config.toml
n_layer = 10
d_model = 768
n_head = 12
n_kv_head = 12
head_dim = 64
d_mlp = 3072
vocab_size = 8192
activation = "relu"
norm = "rmsnorm"
norm_place = "pre"
norm_eps = 1e-05
positions = "rope"
rope_base = 25700.0
rope_fraction = 1.0
qk_norm = false
attn_scale = 0.125
bias = "none"
tie_embeddings = true
parallel_block = false
init = "trunc"
init_std_qkv = 0.0156
init_std_o = 0.0035
init_std_up = 0.0156
init_std_down = 0.0035
optimizer = "adamw"
lr = 0.000507
beta1 = 0.9
beta2 = 0.95
weight_decay = 0.17
lr_head = 0.00455
grad_clip = 1.0
warmup_steps = 360
schedule = "wsd"
decay_fraction = 0.899
decay_shape = "pow"
final_lr_fraction = 0.1
batch_tokens = 65536
seq_len = 512
doc_mask = false
train_tokens = 903400000
steps = 13785
dataset = "wikipedia_en"
Each number is 500 + 50 x the weight over its row's rms, rounded and kept within 0 to 999. Layers, rows and columns count from 0. Numbers have three digits each. The size before them is the row's rms in percent of the matrix's.

# layer 4 MLP down, 768x3072, rms 0.0315, rows 559-767, columns 2880-2927
094:489536506534551574505538507535528509548605446451500472520403487516544475443465456488522502416501489490569409341552543442505435453448490437603489
096:511493538546488505584453629433456499420481487392628541471442445517577555506549474535423467401498479457458498437496441556474415473488518543404532
096:437573569470426524461417530520478551413495500489499466462448489515459478454439559450502551527484538530504447451504657503525481510498522498476434
097:522588568541586532565526530424532532555469444555419528479511466512517510548576484557547529458537430484516480459462566441490460537459496537464503
098:497542533485398435502393496492553447600469427474485557518432542480454501360482471490340479451552544550574473619454567581455540482517476479550599
101:496643513495503472541556493387576462511579505407468469414545487633562457551575429469439476432530545450600480454542486443472451525464498509494532
101:533442567445512513504515454416487561444476577491469482471496428461584482477515582572474435495460467461519544483561427454548537531510485481463418
101:572540529446494474497471499430559533421523486476469535485528407373456490528560518463547521566411536480532457584466552440558569474490522473453494
103:475561544518524512512473423464547464539371490436499431496560419527383582474446514496456530504593462440461469411551490518541496525492495459471437
102:516563474486470515548507488481507514360400473489422498460519446481448448498528455442460513501423476508586538541506514520570573649584509513535537
096:504577565476519464489457409487515497519609564440502511535465553488486456441366535550518508529420605357506420392632584477542467517519485547593464
107:560571506517354595440520448414397502456558535496531543478561503470521574500436575535487491477495445507419438504503536526523462499533504501516441
099:520440498503477581554392556464413583433435458451466468481443502479460492489518434543558572509382423466514523418510472552483461493524400503520579
098:524523530441519461397444503492503544571451520489523501416431428569427520493589437513444535581434521534530450536463530452447477549454415520497526
103:538518503489450534503495491556466476536454523451491541403512549413515592532480419563598568504566504551461511526399514451524470444510519452577480
105:469590518463484515504544498483489497539505472534498466431559524538501529469530516425472465584501526464501609494433513496499531475483522444564400
097:530502517496537506468440453529536479587460503428457501465467552501593443509472512404478574479559456457512480581487558538482391550475405558503606
104:489417381415566576554424583513515478511454476465509492549565513471533528525497579445523455507437488520546481491457544422389463516491564505432536
094:505464562396477498473490600579483496485454450540492555544465422504455383548503501477330508476480503526458582419573522580500530416425474412522469
093:446506458422537474510608481543528412447515507500560478508493415460492519489479442550506522478564544479538441482542541523529466504425472563487552
106:507437596539550519420453405517491502604508454511533506491535464540572522467446563574481547611563469575389587533520470484541409531429525451543465
100:501500464396485579549501507560477466444468502565549495442547513482526506515435453546514474505621496435346465435547542455438632496481517513492564
099:466577478561477539510535406560441506480482484428473435478489521547576472492420469465549505506499527504439348501497464516544442561521471574446499
091:516619468623444469463469396520397416497555468445523503438432517542627485559542516435522476525491566498487531478383545602583598403412425426438588
090:454515479439577509465521506482469514469473488547521535497447584465499594514514554527522484474490433491432567407542457570492433466420405486432494
096:459504535543528490516566591479590466512452503524528481497444391525504524424507538451496468520500561495512423423544461538555541482518467461483438
100:496385499473512548450530486544445482516570344539569508508503526500396563561477521461468530482514514487527449479450538499422523509502513416383543
099:429492522537463518521526488505522520509590423513514485413511532410493514534493575419493578605500481424549500588539459497493477474476513474507551
103:438623463403532506459432576531509503383468450387533444531443495469544464565478450493506559495519455493548485497520453561449490421474552440511539
094:466523434543550520422499586503596495424541546441443588512592493466447508433473526400409423397596476457430509538466481439473509537456454499504436
093:481552502513559445458408469497529492502505539374549500533459551515473562521407526519499459540487523512533497579449485553564478535491453517439480
091:492521492446555501502522493529493441535423467485558536498437423477448514498486470598574536463448519609440596532413500469528523431494418467477550
097:578462451471540404516584442555576478477566510573467446450537522471536508539533504522574376473486483450493492470417457529514441510488481579476477
098:478516561417449480493414458521493476518457560427438468494518498501468556535448483537463503459484452504444487424534391452494442510551461439584458
095:495496466470461402514483424472495534478462532555574469492451463489533609593568514551558527508492510367535487398580504505510476475483518495479448
097:548466522554583567463423505453612493455495501523493537420339514505518551533461493463420503483563443526578521538487487480545567461493437511555552
104:570570513517599440558522533473439475410560450474507464552567510557524521545509407496466458521535563470504514519553474489518512509511551550382477
098:458432509515502472505563478439491488484428488477584499567625518441536518477481485530547513553510509485582564560503551553421520462410498343455406
100:430541479515478476443537510521465463562461436608441529455531523441491501595518523518421477538483520504629491419493515481489568592453498449446544
092:495500468525535510447435548593493390493410433482514431552566463528412501502463446555317474513504468465474500549546552517533432508540450571549489
109:546520459518562484466463500626467476472408496555567496482581506480489589458502476562480516524477448483545528491507470574577579434424508550505427
104:561459446536553556525589533516496454447562499373501583423433541504397487550482479553546495502413473461483478480523489470548496507390497497458569
098:407585448443559479569502525403381412447524548543515499498520532486545552480537519491427445490520580448471540517559455510567496502539486506548470
096:557475500460522506518460504435441526522415517510489545478487504552422414543560507454524517505535597534526490507527416493484498533453435501557402
098:508518521574462518528527437546482454535518468413442519519501558527503472501517447483597532493513502494492426479515536456533507533471398511535585
095:543510468586479471609452508491523537515520526466482507515505566578549503503514390427471474522492513524540484585497563473544452391492603524465462
099:467432445465438537521483576546462548483524454443467425528476384440457534457544540488462517493495463445538501398489516535544544513476424503485543
105:510535531484391463410545491396569443512520454471523470442441525549614544526422529561425552505518539392495491438549439481555473488489557506421396
108:506530447485449460543553442524506547513523513471459532501552508452504506455513607472537475404477507540432468484606352475506519505537490485516584
111:477520544483518521504469491485518439528478506509482563560590526466487547507493493487490566448627446577439489536536462532494552530445450438530467
098:409445551417485461479565525524455510572489481562505558528403526444588470545560514502562587453491531535578464403491573466571429394586554486507542
101:474452459591448545467547574475542577483468491485522479518550445555510413493504511565483556481572525463418541394482440478449444385476451514429403
095:451420531476517460551491471588527588516480547502499445508489500599537436509460526456510597473623554524494545442447476464539456498476484540600373
095:551461528475497424550530479455403461607496476571540539447433446534538562552480415520542518472492514497540487568572501431570595470590545489527504
096:455519520470434479504503416653621555499467570461526370474364565483397614556405508495569500481457501480505476445550473518447498409441427447502458
098:554431510576431387568467437456565456475482553486541491520520426488432440479439444456546523511514476523520510509452528600516516475515520480451505
105:561564518479506485412501547516578502529547481515554472447510503429505561553508550562406486426374490440569510463470461574516528507494548481575501
101:543448481548488523507560418450451545370552560484433577535457572508486540531460578507519497517460403541537521513420437514501465481477523541482611
100:487532436541477434475455481487542527538562508647506499499497617468518555509440501470521457499422505586531525545548469587373504484553497487508499
100:535524497596519649537548570502369562532504525608548489544585513500534434336522441599529508566574523466470445576386620537503521476451519442555452
097:561504494494498534506626455456510478520495548487465472511511485599446551450524471541509542407511520463524435446502440447513475457532506360467482
093:462548471440450430549509564445502501647525479480511475512549573507417497616485529541481475486540548565498512487512493506434626485609546473502518
098:556508354391594449489505450420461566445530424442511405520429417529544416502617563502644548475554533483479506481464545469567481432529594512479572
097:532492544469449594503570572473507368506513489458510486533597552567532582430535529479439508480472575520495469492469405383518457509447557521493450
101:526459468524520427502473525566469458534383538543461484524475450462475476451550530519465507554450527530452430477453567542467488471536595486439544
098:517498525409431470522477487526499471523424418469483544459456490498425533465528589489492457538421475448525553505416511539514438495530493514477593
102:508554445513530453502549582592451512505528492604469498520525457469468470483495579526495464505506526446532537455520548391493446537509475603411532
102:646508529471523612536448463550539509480542551538600456538437592464471375522501509528582551570392499480492379570424521507494454453421468489477539
093:490482410479541535476429481439595516497479491479560496530474453555433487530403527424513454479488475546523411418593520450484467513544458548528514
094:490552432489481441517473583480494515516455476464435598452515532529515515527462529477380449499626567485443560491435463475479435439514527495592579
090:508481496540470570470479565476439512474568497572431538486522580442484521388570456520484505493487525557567518502469492616483535491433522521508527
098:512516465562542503470498479529475489543521534485541528495476454481465523464506446483546522504494513508565450493485527559512511484519444526545477
094:464485472416434541605524491451454512484495495581472513501421405442564404538485443562414562497420412498564473438532445466524403406510494466568602
100:568433389545463523478440503444500486491439463450549555452556522455534448483532533456518374552413432537484504542544470457466504469487496490439544
083:500434529484555512516513399492509494481388515482508430418485555522551523583488566496465427538523508480491578397433566504496474516419516538517536
101:474515467558511560568389531533429508539538575397505514484536555429442517551442455477420524474464426577516444495450464470505522495487501430438316
104:545472488591440495474475502521565475504516469556530602530529536574437492523502445534519510404513535436513452491556466506474533474573454466591400
097:532526541468460466519539444547502449509516547516455532437470479473509545485482521463594516522550570510535434441539531550461528438521460445503496
098:530516533393543518481485519487458462498485467523460460547491478482480495502522542516506586534469448538555527441525443474428511490434492466480594
108:563492458628488519505537440425534587477566436510626535545495508506573425570415492455516447515461472486470455522438519573490480546501555492427566
100:576448434618412538480544509539478493508537502492515561548479501517588672596502520470556566555399512448524410494570537523485512479608485476462575
090:469437467563527536515471444463520538558529460487497501495534431478569409525540568391390503480531530468524496580466406541464452510556530491487509
097:534488507476523529499444510526521471521545513456550548415478554505580500489476470551530547472463580499582595543492517497476521503510570417461545
108:425515584486458483536475531424556521472450468441440548472590526483518513406387446506579475492625496590521458514524483478498566548558475596516419
101:571528543565452469439490482546422487460501574472525584535441490602474531482390478589501528461565478524464440575544545483517529481493454556561548
097:453600527455426579462544596449456521461520520517490559518530468601464683402546450563497505488492517515452511593503560519443411575468513496510600
098:549488441495499497449522520457502455437532447496497530462460447487493559565656416553480601533559536491505642512501448566436532541516487449450565
094:539581488544389531447512485498556439532523455497516426543565538486436589464425519561557480491504401514547424378516518515586572472462460422490451
101:501476541537600494385516509404447459493441451441516535536568468568526597523491485455480546513571568515548454449536549441429522551521463399542486
091:507617501545449535511482502562547597486516436377539454519500535563453470513496555553473481530495512478524383498506501453549476492521529537541438
097:529489483465506529553477519502573547595439412524534488528535366562418422541472463525496548405538445455550511488552545454486447541492563467553569
102:441530545529454530481541475522507519489446475559450534598505492480502574431471510553488488470432518519550445450512473503646472504460455518409531
105:586430451565513569513488449445495550547565421474492527545533538521473499540576475510488378552405467527517499539420413529488508545545409504368520
111:460460517386593459582607523444533493489486446430558426515489547528521464522499557478447477513488498538584527478484566583486477487504427472467488
098:394539408409468504512545403470504401509483487524401515515505475504565457486547522588498513440492462449415522450532487544521516490409534385440570
103:568507562525527581425459458427513499433462394426485478441467452497559457512489477587550436513533551483546414454558558490510503473529512508513591
101:402464542539570419458462611499458464474519461492468582497446414423562460495448529527419486455524498439438558468563479639489517550530479456551506
100:487520465455558498465429452507552509557527508600449573485524444455462636473498399555587509414437508548526490445495538555532410478419504434603472
103:503512548457487533473529431474501603503504516495509565455473574552518458472500462451480434502482544500535506500507458543526362494532557502516470
099:426436541471517488365517537402496514474465563499483375494475539478557558490542517491502499460523525475499471456489462515493498509392439478506433
102:562505461430579447534469549501570535467519486407541556431522529453411596442480454391430368461508416475503414487487560552381469562538545480452490
094:565509452502507489488526489539433513439405458457556447567529563403409498492481585587495443521477456517452509514514503434595500486481474619479528
100:484538490461485500475581490431546492473562454496546556453453535476436441569454538467477468508484547492404549503521415493517537491501512584572562
100:447511441438439494491444509408563493417508450553434575517492425481513542502473464446555442512559558508563462503600572554457496485449487422501521
095:468483585602465478501454505545492547539442532443466568482540519437491514514503381518419438445515489463426490479438480505538504426453551477580484
104:519458513395583427538464428520433523500481496476603433499506449476526407559489538531494479573425409499577474556471486552516456445548477462521451
098:510505538538501559518468455537582482592512520484466546471474607669516510617467526536454544500523490493523445408419479458492491584491503578521474
097:536532486416557546562455476410366437488519462455487521554525449556429466573555514434474516483555482479480407622529485519594463488629510488572495
107:564428538613489560541495567538489571588442526504540491505466508498560514485437546419510443472441533551478541538460382435546532497556574503469504
099:548510518503495509464479525458532555451476523539467576514424463517442459492341542515519471517564492434463621493585513520495499465491437520439502
102:484505437522571456502421462423434468527542536514445485447510502501474510495566519451496557456473464514423453529402484440569536420408599467489419
099:461502500564456553511471521532530485542596564456418673515470534582535438566511501476464563445509426445535527505607508380495478446558551453507507
100:525502476531534473549475468473431517523584503493456491419459531551572481568492489464464498479527562508466503566513455460536421521495548509491497
093:477487467508569488563430510536433506478526472497501521430533466459483472501553425464410526491542531536541541383444436396431475522550477554520450
103:522537488578539595444573549500417494456459522463456492504467479495525478477513449521504457515463466473547515494450437562555496455421515453451408
096:489440493507474483493506443460507531490467486499510576475515463491307524500542497447545521498520552460468459465411534521509534384481517606549463
103:493456500557506511538606507574479426506533496557522507571561471535534435466463422475507446483493547462494557562510492468459455472501461507515455
100:506477482483498523504485477422442570550550488472524486492520414509453501491579501519387558517467462493504496463457482505491492541535494611656490
102:507498579517697482488593488414519535459621533463483495448474510523548499526468516485430495554482487500510461537531497493487566544512466588505571
098:542528492505440494445577511519528510516462479571438567475547524430598509437377590522526490462483450495499530478580606546567432560626431499519548
104:511398470543541502450537528468479513485450490478508434582508523504505442476521441538543521533480506477460453508446489580469502515536593457565452
102:550510473462496504510533522511477548509484523545536443535539434407572502459495484498553487458456532433523535500497465488417563539527510544547509
098:430467498512469569444453524516541557439468527462427433512526548489428592512463498565533621445500537467571505494568497547495545522453531463490439
104:573591516595573503525508472501513470448564423486531466453590537519535478459461456479505504475468500415553459418626461558567512435527510552461489
093:512580451531415454495599418486495458466509522491543543507487476502508504504504429551630555494467492512516384492560410522552406482458517529500582
105:503534496460507471464441510474503490504505520539501517452525392452489391453503522560474524505557493500480525498503552522483527467486567509474486
097:502462498477496488505510503351462443561564440483475508503433557510544426529486540505495475530441504434501573493643547505552482411542543508442527
096:424557522491501535463404410473534491471453434561396467448559506485459489457480562509505537505540406509487527446503392643431551472546560528513553
097:509506493461496490477424519413525526467603452546516475539450540507496423509484574509420586465509426500543509455474546494450504440490529529455441
101:569509462509420409441571564546472491460448500570494541547502593510571548468500542542446414492584601513491505466533515506509424445430548541464517
105:538557530448507536450564437476436571503465506504479486478526563584482449431480526583521455577554527491503536445634555465447519562494505557477583
102:523442442538534520587499557424518489546461437524477599466544558461528425515451539536513503458482491557547515544524463501437437469462541393456539
098:500550524476564607529465468479497490485506604490536357528444597528415460530504476527496475546485528566531519581552450444550442453497627429399535
094:490420615499516521478471475483521574545546465476554539528486594552489505549541399491510613490534555538549478551573479540544462458465458531463521
095:515470504494576563579350501511448570451538482547423479524623489442489469491566510438527439541435512498473493415441510498454568492471517523536538
097:544546557538403533449400494542463475505387451453486542466549496504516429554475421490504404553519455441473567550444561469462566554476463482506522
104:451569510570546486513557491464481471569540482518530507507491508533504529533512481529548558484601548433445543497534439495443558553433463415504395
107:535470555573514490500478436385491575558569428446454569431451519488537545546463388635483463536544464470494490505519504492526526472403425495491502
100:456553462533452423473512518558426591489480500510419423545461568452542488534543463502429639508612471492518471578570530438485553468489550474444455
107:525495493537529526478462500432420460514541539411380551424374503553555525509505474596548458453537520470429417542548494576421563509466567510521511
098:592439460534478597490504502600551526576425462516600523522687392540422482513507500432499486477498487463507496543547538436509416430487531491488560
098:494465514521497555528464510554572390500470522539494547582490522558553504517511430413688461452479515569633334599418484493487482494540477501459506
098:587488523434423534551518489461441514551548448436479469471557476529489497593428466407483473442403515519522512443601579421499520397428474521447497
094:465486527488572588416489497399501489477471444496434426409540525459532566554499544519504495518519481457571356441569509575451531503477473453555408
107:580566519469481451467603377503452446514554470453500530558484483479486426554475532449507555481438435473523592450550529515541437461492484502497621
107:543460503573509473389553631543479584545575500510474407502501435397516496525385556421437577496463451508589529513572439455465490511541504449550605
107:471463466566419523477555593437542591570462458460462526512530476467453560422529455532461519480443537447581528544476591525565479555530537457516509
098:465513501456439529509506528561519486577475461481529534486454537464377514540488573508413480525572426567416492513481514526440439531519572478508501
109:468547444437533519398545554561489454567477593549582503588509534513504492547479542519486563467427539521558456489529514487548555510511548370512586
102:437554495504525529506480569497501533534383435544537577436349480487495590457407487555485482466465455475570490565476452596555564511443426508517437
100:533519538485478509563532450492525492542499599541539533507540568426443453516513547474437519477432538526517502463519486591380483467455488521456479
097:488550523355512527529439527479529531526512466419556545489510505475416430482546549495414596454523512462584470513477471543416533571478484595612544
100:531529496558465492460498482595567509543474562510549435523454456595543492450503505510509415569470401497432522504418515434456521452497419490454511
105:481550486548533532631553518495517490523430572539470471472473460475432482505526485428494544521445502477440465461424518589525391467505516504547517
097:471445402503485437596398509535523542505432549481508392510471451526485482505537505502505550478484507413493511524461409527528442389511578466448486
093:495469572504456535501483486479538483516492547514483481546520462546500484560525270517482506438504496477501498486534528493502598498431576553518514
097:509466492521539499453421433503538502420520475582552584462480558501407511483440483504587609515473479560479535488520493551433430448585449656484465
095:453553400400499476480487560444442523473500511512469477511531576483536457590512561519492530489491522497532495498501536565506511624541423529479506
106:547453618509489523561610510497556525544491529476343512465515553519556525485582513487575441606458511479522447435467551468548467463393506491469504
099:589415484395442463509461535469426499438470524422577516504557429545374465512475523513538467543461475551519492487508457510403548528544428461512603
105:472525474488459503628512483497510476381458492508559520478472515551413509497424527445448540600523519458495443393522497492442503494529544441422489
096:490502405539458468523534542632509537442422528530533513567525426452527480495486578514433478462497518490478572442543559536499488503425430531575581
113:524555537445583489541471409485434521507496495453480516470503609489481542433557443452528508555434495492545479517514528458482472505477501521445539
097:451468549458384565406436593591458522442476510437530470548493570466484446464431426548575572446502423432572501527452544536486473529554462430512529
094:497482522459543468504538463588447533554524492513531474544473430430463434495435426559477471584500574458400554514552481477494534461456521550507582
099:499525501527611520518496392485537478436563538598530507450433489559398382486502499496513520578488430473459556563510530525469514503499473452516581
100:436546593489512496423500542459478593440477510516478526507557525506415445486456456462513545544433470521470484450564433513532486543523408533474544
101:439395481493500460478599534514613533584482415534442460547535490451460572499516413474398509551422466590452519514523453549476477593483514457540653
103:532501554445532485523547495548468492614494465446448452448501512412510518460464520559489431500497551351603601453461461471510568554499423497487541
100:536532500590556393517497498474498494471524493403511566507475584494416494550529466550589470499498428514469479564487539567498476537530468548546535
097:476493560518489614471444495436437476469532521538511523458436405454518555524478456521436608522578498521587517519517541421413565624555542484456496
105:490541413457549437450460527349435499525500542531487460475541484455449519402557533559405530558410485481503493455526488470577525396498457556532623
095:512520535499470497482507520480411477478550519517450527527403451582518535472482575552440501472549481505538569537468476531533526493468481482584508
094:483540517434544508472422536585530430550496514486529561525491542419534476532513506513487479475499430522554431521495522458503500561540451582547517
102:474543495505460435496517485553452507466367476464549509431563535601528573529499495473488519530496492457558498647481426428589491513537493580530487
102:361507525503474530475511477502485456438460530523498572529441407436450479501550489572478515515554547516551462394505513539500463473546506598508458
104:485586590539443555527543451508457500485512476448544560463521530451558603477496415427535423548506602485522529608427566553453558525458517464555487
098:459509460447562514535566511545520464569443547550449461504418595481486519474485512526506506492491478434557559528577400568516412411501432510546609
099:497491396489473527545534536529576494464518525574523476497548531525503551542503518585521413482472523582472470561461539462424509568440544404455418
096:510494546559512515427605492398509517484413537540556527501523576515508588419480514498501455459557500490551464518464520544457541572491586582475586
106:540542461496565457549518410492468484466499559452561369433461434358440443492560547498490515562510420409463506421500558641516547494449488448586431
096:475504505470445461539543448423416432512496457399486458451521631507415547475549549402490462514521585546468492477464554449536541427467506510510404
104:422559525506476526461505496499527477437567515522465485447379430526543541526596498475491574523450550436539611502460488608541456512582523454465465
096:475519606483549419432517521444483412508537530409466597549442464460571536486464471519570547518562555509453439533517499593549546504552493522547370
097:531505460574534559470510443548585473539508511590544544453522453553450524506399426537498542454490542562526554476562514424576548537464554584458421
105:489538491539552488579555464559562493457459488465431520559523536565469473542648533508509487627462432486465522533505508529512550519588473503567546
102:468485483466430505431524566546483463466537568517410499509513454426536496453591401484437519505572499571484514506547538438454485531449419492491497
105:412527461547504434482532460486537483467566555601601509631485497514531465495477418478543560430449520423452538498516475595576471522537411509550508
090:495500497522536538522514522425446563481529432476502445450542544464528504505465456457408425505467512458399520633459477389435653498500553622550510
100:543530483455517502439537530474530548502492505424505410467514515473495491475501527463572548479503524385532527475508577384543439472535469502451556
095:500500429469468475553501486499481520469514431488519411520489483493466518509519556548514499460485533459519489565493492542525432530519426480497522
093:525484541519502525548533562413457576501467570496483486467470505501611508492552505559473355431502453487505456567451416570541541469408395462580527
098:564510502392557507549528557493432548490425536526469484495509590545564501532491491561490582479499461504503456496547489499501474452480459598463525
104:527412591457543507576587441453472541483510473451494505553499615544557541542531494428501536509480554530528438583427503507534483445452582579461515
104:500522549503448482525439594496482479462399422437460468415505526470487523551444498528438538503466509437550567561543517359466487599469552414471497
102:450571434462526492510442477561541536503489625476484446475541540544520534541459612465492476470524461521569514485473413450470534601461443482482543
095:535485457466518489540516594471385475560480514587516489493469411526594443530451518510509576484465466495458480531532425552537442508522460478482498
105:560497457525516429469542550482472458491488557476445388455464482437441490475483514554510466481563434580547473484431535618493457555457459404492585
106:505467481529497562449469587451523593483407517519638526545557497505492432497633492454531497486557413471470462514442493380430506520561504491438571
100:542453512531588404544502512465419577534489513499397383521528506497504399448484574548590423399428460544463490514489483529545539495594547602472497
097:548527499461528580471468542470486498458448586446561496547521409445557452479407504517544544477528481555481480506515492595485363364494520503509531
083:490504540548511538543483481515485555486530558510550412543598519497539592458490497443584536557503488581451522543455502439526503513513576532477467
107:507571486531446469481517522492498450512540398524452568505463466503610483529586459490480388432513492432463510493525528500575454487552495539533520
109:407556547460488504497484524487514560458542487459416421529554424519496570438498509433519499411582570472542519502516465564432454568457424369451561
096:514471546527468430479404548523462480506580532553507513467570540466474502482472535610482492455535539510533580571458483490511530538428469457476574
108:563565554586451465479470499496543525557562559479476536466610649548577512498543449504504494459480444551455444496430566510468518485490448512443488
098:579424505425543510512466399416561548488568561529600543494522580408519483462381520448614536557431421501448401476461549574456538494516509489535512
104:558551503517543495462520493485446531618575507498510510446565578460450558518473552435527583515602496505452494451468522449484473495564496539463558
101:539481519422499543568619534526446496403458467568483510549498399487530620441567462524513477573543553517437493504495503480483536550573535513558395